{"hidden_size": 320, "norm": "rmsnorm", "attn_scale": 0.125, "learning_rate": 0.00385, "max_steps": 1832}
Each number is 200 + 40 x the weight over its row's rms, rounded and kept within 0 to 999. Layers, rows and columns count from 0. The size before them is the row's rms in percent of the matrix's.

# layer 7 MLP gate, 640x320, rms 0.0768, rows 156-236, columns 80-119
095,172,197,141,175,191,211,170,108,234,169,223,197,204,201,208,222,157,237,205,193,213,243,134,191,197,168,166,209,172,138,185,159,182,227,221,158,280,179,176,218
101,232,215,196,173,243,177,202,186,206,160,182,201,122,203,199,232,251,213,159,221,128,150,236,191,226,187,191,200,129,184,265,209,216,200,249,202,226,220,159,306
105,189,191,220,195,203,220,261,198,224,188,170,277,232,183,325,212,238,216,262,205,184,140,238,252,216,178,199,172,226,255,169,247,243,190,146,255,198,102,199,190
090,94,245,188,201,189,178,201,188,206,220,193,106,152,172,143,222,229,246,197,229,288,146,272,163,221,138,158,191,179,225,188,167,219,277,195,211,196,188,189,191
095,177,187,140,242,231,216,219,276,233,171,195,293,207,267,157,191,191,245,227,226,111,258,224,219,241,217,190,184,258,253,210,235,244,112,270,118,212,181,239,272
107,143,179,204,199,239,195,208,191,175,161,187,151,228,270,193,177,156,270,273,208,226,239,172,164,279,164,259,209,240,252,245,251,222,226,114,231,158,275,251,177
098,162,214,257,250,202,161,243,193,200,229,285,216,193,180,96,203,229,298,252,108,192,215,306,253,187,199,182,194,215,190,194,235,206,266,290,160,151,143,200,66
097,192,189,252,215,193,190,205,201,236,273,176,224,215,205,204,225,155,154,251,242,222,257,234,167,223,199,200,222,211,153,187,190,193,271,205,155,215,264,186,224
098,199,218,222,161,243,146,151,231,178,189,240,139,189,230,190,213,200,231,146,170,245,187,226,172,211,125,285,208,196,207,243,183,195,214,209,236,211,169,176,174
090,188,112,192,198,186,180,226,227,135,167,171,178,186,148,258,263,228,250,282,226,173,216,259,235,240,212,219,115,226,195,207,190,259,231,222,218,191,221,234,198
100,159,162,162,200,186,159,230,230,184,215,152,229,138,223,168,202,193,174,146,221,151,193,216,174,228,195,201,203,217,184,160,131,215,171,206,242,160,201,173,152
099,197,223,192,180,217,234,287,216,194,205,132,231,241,172,241,217,176,242,145,165,229,183,248,223,189,187,200,163,148,148,231,221,200,229,151,201,237,192,183,217
098,164,144,203,221,242,177,244,154,151,259,142,172,236,240,161,192,194,156,204,213,205,204,231,151,186,138,187,152,195,202,185,244,181,161,169,229,210,162,144,177
096,191,195,240,175,220,173,165,142,134,178,181,214,132,123,99,212,208,309,177,157,251,247,202,212,167,260,195,207,151,174,190,133,166,233,175,203,237,214,254,194
100,266,155,247,132,195,204,252,230,201,188,163,219,212,230,137,215,208,140,240,207,172,236,195,159,194,195,112,196,237,236,219,222,199,285,192,299,312,240,186,179
101,184,200,315,187,172,221,218,249,201,183,258,205,174,157,151,244,297,159,230,169,202,244,268,165,223,238,233,172,187,235,135,173,199,137,180,257,126,168,234,181
100,124,170,176,228,243,220,257,224,250,192,222,172,257,160,219,99,209,177,151,174,219,203,260,225,223,169,322,180,242,219,192,124,180,217,267,196,179,229,207,98
093,190,193,259,246,202,243,144,216,230,236,178,174,213,145,180,133,219,271,193,159,220,167,205,156,192,222,208,177,258,212,125,127,193,226,239,219,273,198,197,238
098,154,132,78,258,162,170,200,177,150,228,96,225,165,153,207,164,161,230,196,170,181,194,207,241,187,230,230,124,181,92,187,208,168,164,167,152,193,213,130,211
098,169,278,214,176,136,206,188,189,214,229,163,145,164,270,169,228,242,252,213,225,172,193,186,205,206,244,240,166,99,143,185,246,236,201,198,178,241,188,223,201
096,134,180,205,186,177,170,272,186,187,196,134,146,173,253,245,185,197,241,248,172,224,222,134,233,236,132,258,185,220,140,129,124,215,162,222,190,174,165,232,180
100,307,185,202,206,269,197,264,234,199,245,200,192,173,212,216,281,221,281,146,211,245,222,98,185,180,171,194,209,160,206,254,104,248,222,224,176,190,243,128,225
103,171,182,208,246,109,198,169,203,188,243,169,231,269,264,184,176,246,273,225,219,170,155,132,198,244,185,216,156,207,153,222,143,230,183,228,232,258,196,190,199
094,290,177,187,214,202,248,110,222,136,203,223,209,196,237,224,170,232,212,220,195,190,248,152,144,186,222,160,258,240,236,178,275,220,173,178,198,263,192,237,165
096,223,189,249,217,197,198,164,205,188,242,174,151,297,194,223,226,224,206,140,191,246,109,130,204,191,264,126,216,198,207,241,247,200,154,226,252,203,179,248,230
106,236,168,223,179,166,184,249,166,205,203,226,197,240,191,164,227,245,239,92,240,298,182,249,60,149,185,260,236,209,214,202,151,245,175,161,209,223,214,284,275
100,193,234,221,176,256,173,214,291,160,251,139,207,170,166,216,218,268,181,178,193,208,197,204,222,137,225,264,132,174,241,155,252,210,220,165,173,162,211,177,189
101,207,236,236,202,217,197,238,188,113,257,157,258,133,224,174,258,141,140,206,229,217,213,170,169,173,173,198,217,176,196,217,228,175,132,179,193,222,209,160,165
100,217,241,219,227,227,200,245,205,256,189,244,214,214,179,237,132,195,199,161,192,180,180,243,235,186,182,180,215,136,135,211,171,239,163,240,216,186,229,199,200
104,191,213,239,221,244,286,237,186,236,222,134,159,214,217,204,202,260,200,144,278,231,221,130,211,188,163,227,216,234,213,273,177,236,218,211,234,187,229,181,233
096,181,240,220,222,206,214,197,207,102,176,160,180,197,184,167,289,173,142,187,145,169,223,206,308,241,222,216,103,196,236,168,208,254,204,187,211,175,228,227,165
099,198,222,216,141,183,294,196,260,213,186,199,193,154,211,170,176,187,153,181,207,163,133,202,182,206,198,146,155,219,211,152,175,208,209,169,211,168,200,90,113
098,183,193,270,112,226,193,194,255,178,116,200,194,193,151,219,272,212,234,221,194,293,253,211,203,244,166,243,124,169,181,196,260,199,155,186,243,179,170,272,218
101,176,175,170,185,260,191,208,198,239,272,234,226,219,193,202,179,219,117,237,248,249,128,105,241,153,234,203,149,199,256,187,210,179,218,160,263,208,220,122,235
098,250,231,210,259,237,269,238,196,216,304,173,222,219,207,103,172,160,212,247,158,209,223,149,211,162,189,129,210,251,152,218,224,224,153,173,197,168,201,186,232
101,154,222,246,233,216,229,237,239,198,195,221,220,218,228,248,171,214,202,178,190,253,221,200,170,204,227,231,183,166,191,217,160,196,238,179,217,220,305,239,227
107,189,143,196,262,214,205,147,142,271,170,268,238,249,218,237,214,194,220,179,203,234,170,207,162,202,152,193,175,247,302,238,258,247,197,221,169,152,192,224,148
097,189,211,178,160,213,215,155,131,152,243,138,134,221,260,191,293,239,177,172,236,261,189,251,199,221,193,161,243,142,199,215,212,148,226,219,178,192,155,168,172
093,232,212,156,157,125,201,258,179,195,218,194,298,190,177,164,127,239,158,150,127,179,251,214,199,168,295,178,261,245,224,204,258,181,181,164,215,246,174,164,205
104,192,219,228,186,145,192,134,150,149,271,256,137,166,207,294,196,191,148,249,258,247,222,171,203,180,242,174,251,180,174,205,174,219,118,218,181,203,227,236,202
097,283,230,221,178,207,214,210,231,191,161,211,183,160,127,263,154,191,193,181,177,242,149,234,176,191,202,169,234,164,189,283,113,183,217,216,193,200,188,199,188
095,219,222,240,273,129,203,214,237,182,186,181,198,93,231,195,193,159,163,238,158,218,198,145,172,225,240,135,224,206,257,204,189,287,217,202,231,148,236,271,155
108,144,244,173,222,158,224,186,185,217,199,193,110,279,187,225,231,209,169,123,220,178,196,281,204,182,292,192,195,179,263,157,171,158,237,171,206,240,231,214,227
102,214,195,278,256,184,200,186,213,166,279,149,233,186,199,108,205,205,226,287,169,268,231,208,228,109,227,226,256,184,222,217,158,171,177,264,175,200,236,155,210
094,234,236,252,185,183,141,211,259,213,195,175,213,188,191,222,184,232,219,182,214,207,226,225,233,172,250,182,226,241,204,263,172,200,274,244,199,248,179,209,199
101,190,176,203,237,168,223,175,197,222,239,228,208,203,163,192,173,130,280,165,250,232,220,235,205,254,214,197,226,233,243,225,245,177,255,245,170,193,250,153,243
100,170,172,214,244,210,227,142,276,200,249,189,144,186,182,248,226,228,174,245,217,201,196,234,192,169,175,226,146,150,199,213,175,151,240,186,211,184,170,198,244
101,132,135,175,175,143,243,209,170,176,228,272,269,232,198,178,272,118,175,181,214,276,177,186,169,210,160,240,201,125,213,182,154,207,170,162,134,123,178,185,204
102,228,186,220,173,304,156,221,193,231,239,222,244,194,242,199,222,249,189,219,219,188,221,197,195,289,188,275,207,251,193,183,178,267,171,198,215,172,243,213,207
102,200,192,200,267,231,172,217,170,230,222,289,227,281,225,258,191,208,244,202,209,250,202,163,198,129,209,266,167,204,213,222,154,162,227,188,189,275,234,153,189
099,160,231,222,186,208,214,150,232,254,194,184,187,203,199,134,219,193,193,242,208,230,227,183,203,178,189,129,210,163,202,224,201,297,166,167,284,178,175,271,203
102,264,193,174,224,212,125,242,226,253,199,174,238,175,255,199,133,179,269,193,216,269,217,136,242,211,138,178,207,152,208,201,236,219,189,169,165,126,137,267,196
093,185,144,254,235,225,203,309,163,230,161,247,172,144,224,247,277,150,197,280,180,184,205,122,170,230,239,226,225,155,257,178,258,113,238,162,142,220,200,130,195
096,141,190,156,198,178,197,274,159,180,143,175,234,160,234,165,158,227,193,125,172,165,260,182,133,194,229,210,150,269,198,197,193,141,227,193,184,155,219,201,209
105,181,248,233,158,169,180,189,192,190,221,258,252,229,221,173,224,244,179,196,154,206,207,252,180,178,224,209,209,213,247,176,203,98,175,165,217,173,215,156,234
100,205,192,177,228,167,208,214,321,154,180,195,266,232,157,178,176,185,261,191,197,178,167,132,278,191,247,173,188,264,217,158,160,188,177,221,226,233,185,208,186
098,149,168,219,137,211,130,237,255,204,171,168,198,141,296,204,249,224,230,306,222,233,216,229,185,168,205,188,197,175,297,170,214,189,153,126,256,232,239,228,269
106,254,237,218,178,226,199,158,127,208,290,209,172,192,162,268,147,182,217,228,217,186,172,130,165,231,216,201,235,136,188,217,210,245,159,177,245,226,169,229,198
098,164,210,238,165,159,223,110,235,188,158,200,213,172,182,244,99,230,134,208,264,206,210,271,188,199,154,237,192,219,208,162,244,207,186,245,194,151,116,178,130
101,203,209,195,157,100,234,232,194,226,217,239,154,280,209,228,169,214,157,224,157,198,189,181,160,155,122,203,183,196,215,200,219,214,185,188,318,139,257,123,180
101,270,263,222,214,206,209,228,207,214,147,202,188,189,256,149,214,158,234,278,207,172,227,222,230,140,152,255,243,225,161,222,224,201,204,311,244,272,150,236,215
100,197,154,190,213,206,200,157,211,201,157,264,180,271,168,133,266,223,190,132,215,192,130,164,230,237,238,237,188,213,251,195,248,204,214,240,201,204,231,200,284
095,146,201,99,201,210,242,192,219,215,236,110,186,165,189,190,206,135,228,246,204,161,214,195,185,231,91,176,238,197,246,214,172,279,242,237,255,279,202,146,202
098,185,194,200,168,127,151,134,196,176,153,196,169,194,248,197,215,217,242,161,270,140,185,170,184,228,242,248,217,221,137,205,176,129,141,191,202,245,210,145,125
104,192,203,218,170,164,168,186,261,179,221,270,233,258,209,194,189,258,171,202,176,181,202,165,200,170,152,206,214,233,197,213,236,169,228,234,227,239,111,141,151
098,194,194,248,164,151,271,250,153,226,164,164,196,231,224,230,187,223,166,180,172,212,272,240,180,176,172,206,242,125,215,200,270,221,207,148,216,186,218,97,232
102,248,193,188,189,128,198,255,133,169,200,148,132,152,158,220,247,182,205,165,228,249,189,200,154,167,294,254,263,214,232,202,244,253,238,225,158,153,177,125,196
095,199,297,180,227,193,179,174,235,193,174,191,183,255,170,163,257,241,177,211,174,179,220,154,181,209,170,229,183,143,207,195,165,120,215,248,201,151,213,126,180
103,220,169,206,206,130,226,172,150,217,202,184,205,189,148,150,263,234,171,171,162,191,270,188,185,179,142,145,160,258,132,244,271,157,157,171,268,123,206,207,211
097,136,169,232,214,254,149,239,206,210,185,132,158,236,207,249,211,251,208,158,200,211,293,192,229,198,216,184,272,172,214,220,231,227,205,227,239,204,186,116,180
101,169,180,112,174,223,141,281,233,196,144,248,203,189,176,292,184,245,161,200,171,257,212,201,150,185,171,191,259,233,181,219,134,137,141,180,249,214,212,241,202
099,188,192,142,205,140,180,168,175,158,247,180,249,209,268,213,219,248,175,188,224,159,202,202,235,270,134,225,282,246,240,258,236,203,200,202,238,178,191,203,123
102,169,175,124,141,281,225,217,187,179,237,210,141,224,216,261,228,220,186,164,175,226,203,165,199,187,233,177,194,169,156,132,163,233,157,173,235,224,283,248,307
096,135,211,307,222,288,241,183,137,204,151,288,222,217,193,154,125,200,217,210,151,190,236,189,204,201,220,193,204,175,224,140,174,234,172,221,145,274,220,177,204
104,171,227,239,287,201,217,160,246,206,79,232,157,288,190,226,189,268,206,193,215,231,244,252,213,204,251,238,190,184,179,227,180,184,209,262,203,263,204,241,199
098,162,179,220,257,194,175,223,232,168,187,192,143,228,232,117,249,150,210,231,303,195,242,129,224,205,185,215,195,87,214,267,217,211,155,184,169,221,266,185,190
098,181,171,212,225,141,177,191,164,202,184,162,175,144,231,256,214,164,219,200,179,175,156,201,275,152,286,229,227,143,170,205,179,214,236,225,196,228,186,261,255
098,195,171,264,199,218,226,183,155,163,229,204,200,188,242,129,262,238,246,109,169,113,225,185,211,161,201,232,166,220,204,138,227,190,278,239,168,143,207,199,213
103,185,181,155,216,249,121,233,264,173,242,222,187,278,185,172,211,196,197,213,216,169,302,168,222,150,258,170,211,170,233,213,156,166,180,210,223,221,255,220,246
100,235,257,280,260,226,207,234,198,305,195,237,242,252,251,264,185,149,228,138,197,246,249,208,179,238,138,243,145,167,159,214,170,195,177,242,207,161,144,180,174
098,154,204,113,225,197,177,176,200,193,179,301,244,212,182,236,195,151,115,174,198,247,188,236,149,195,188,232,228,259,210,197,218,228,139,148,198,156,188,85,158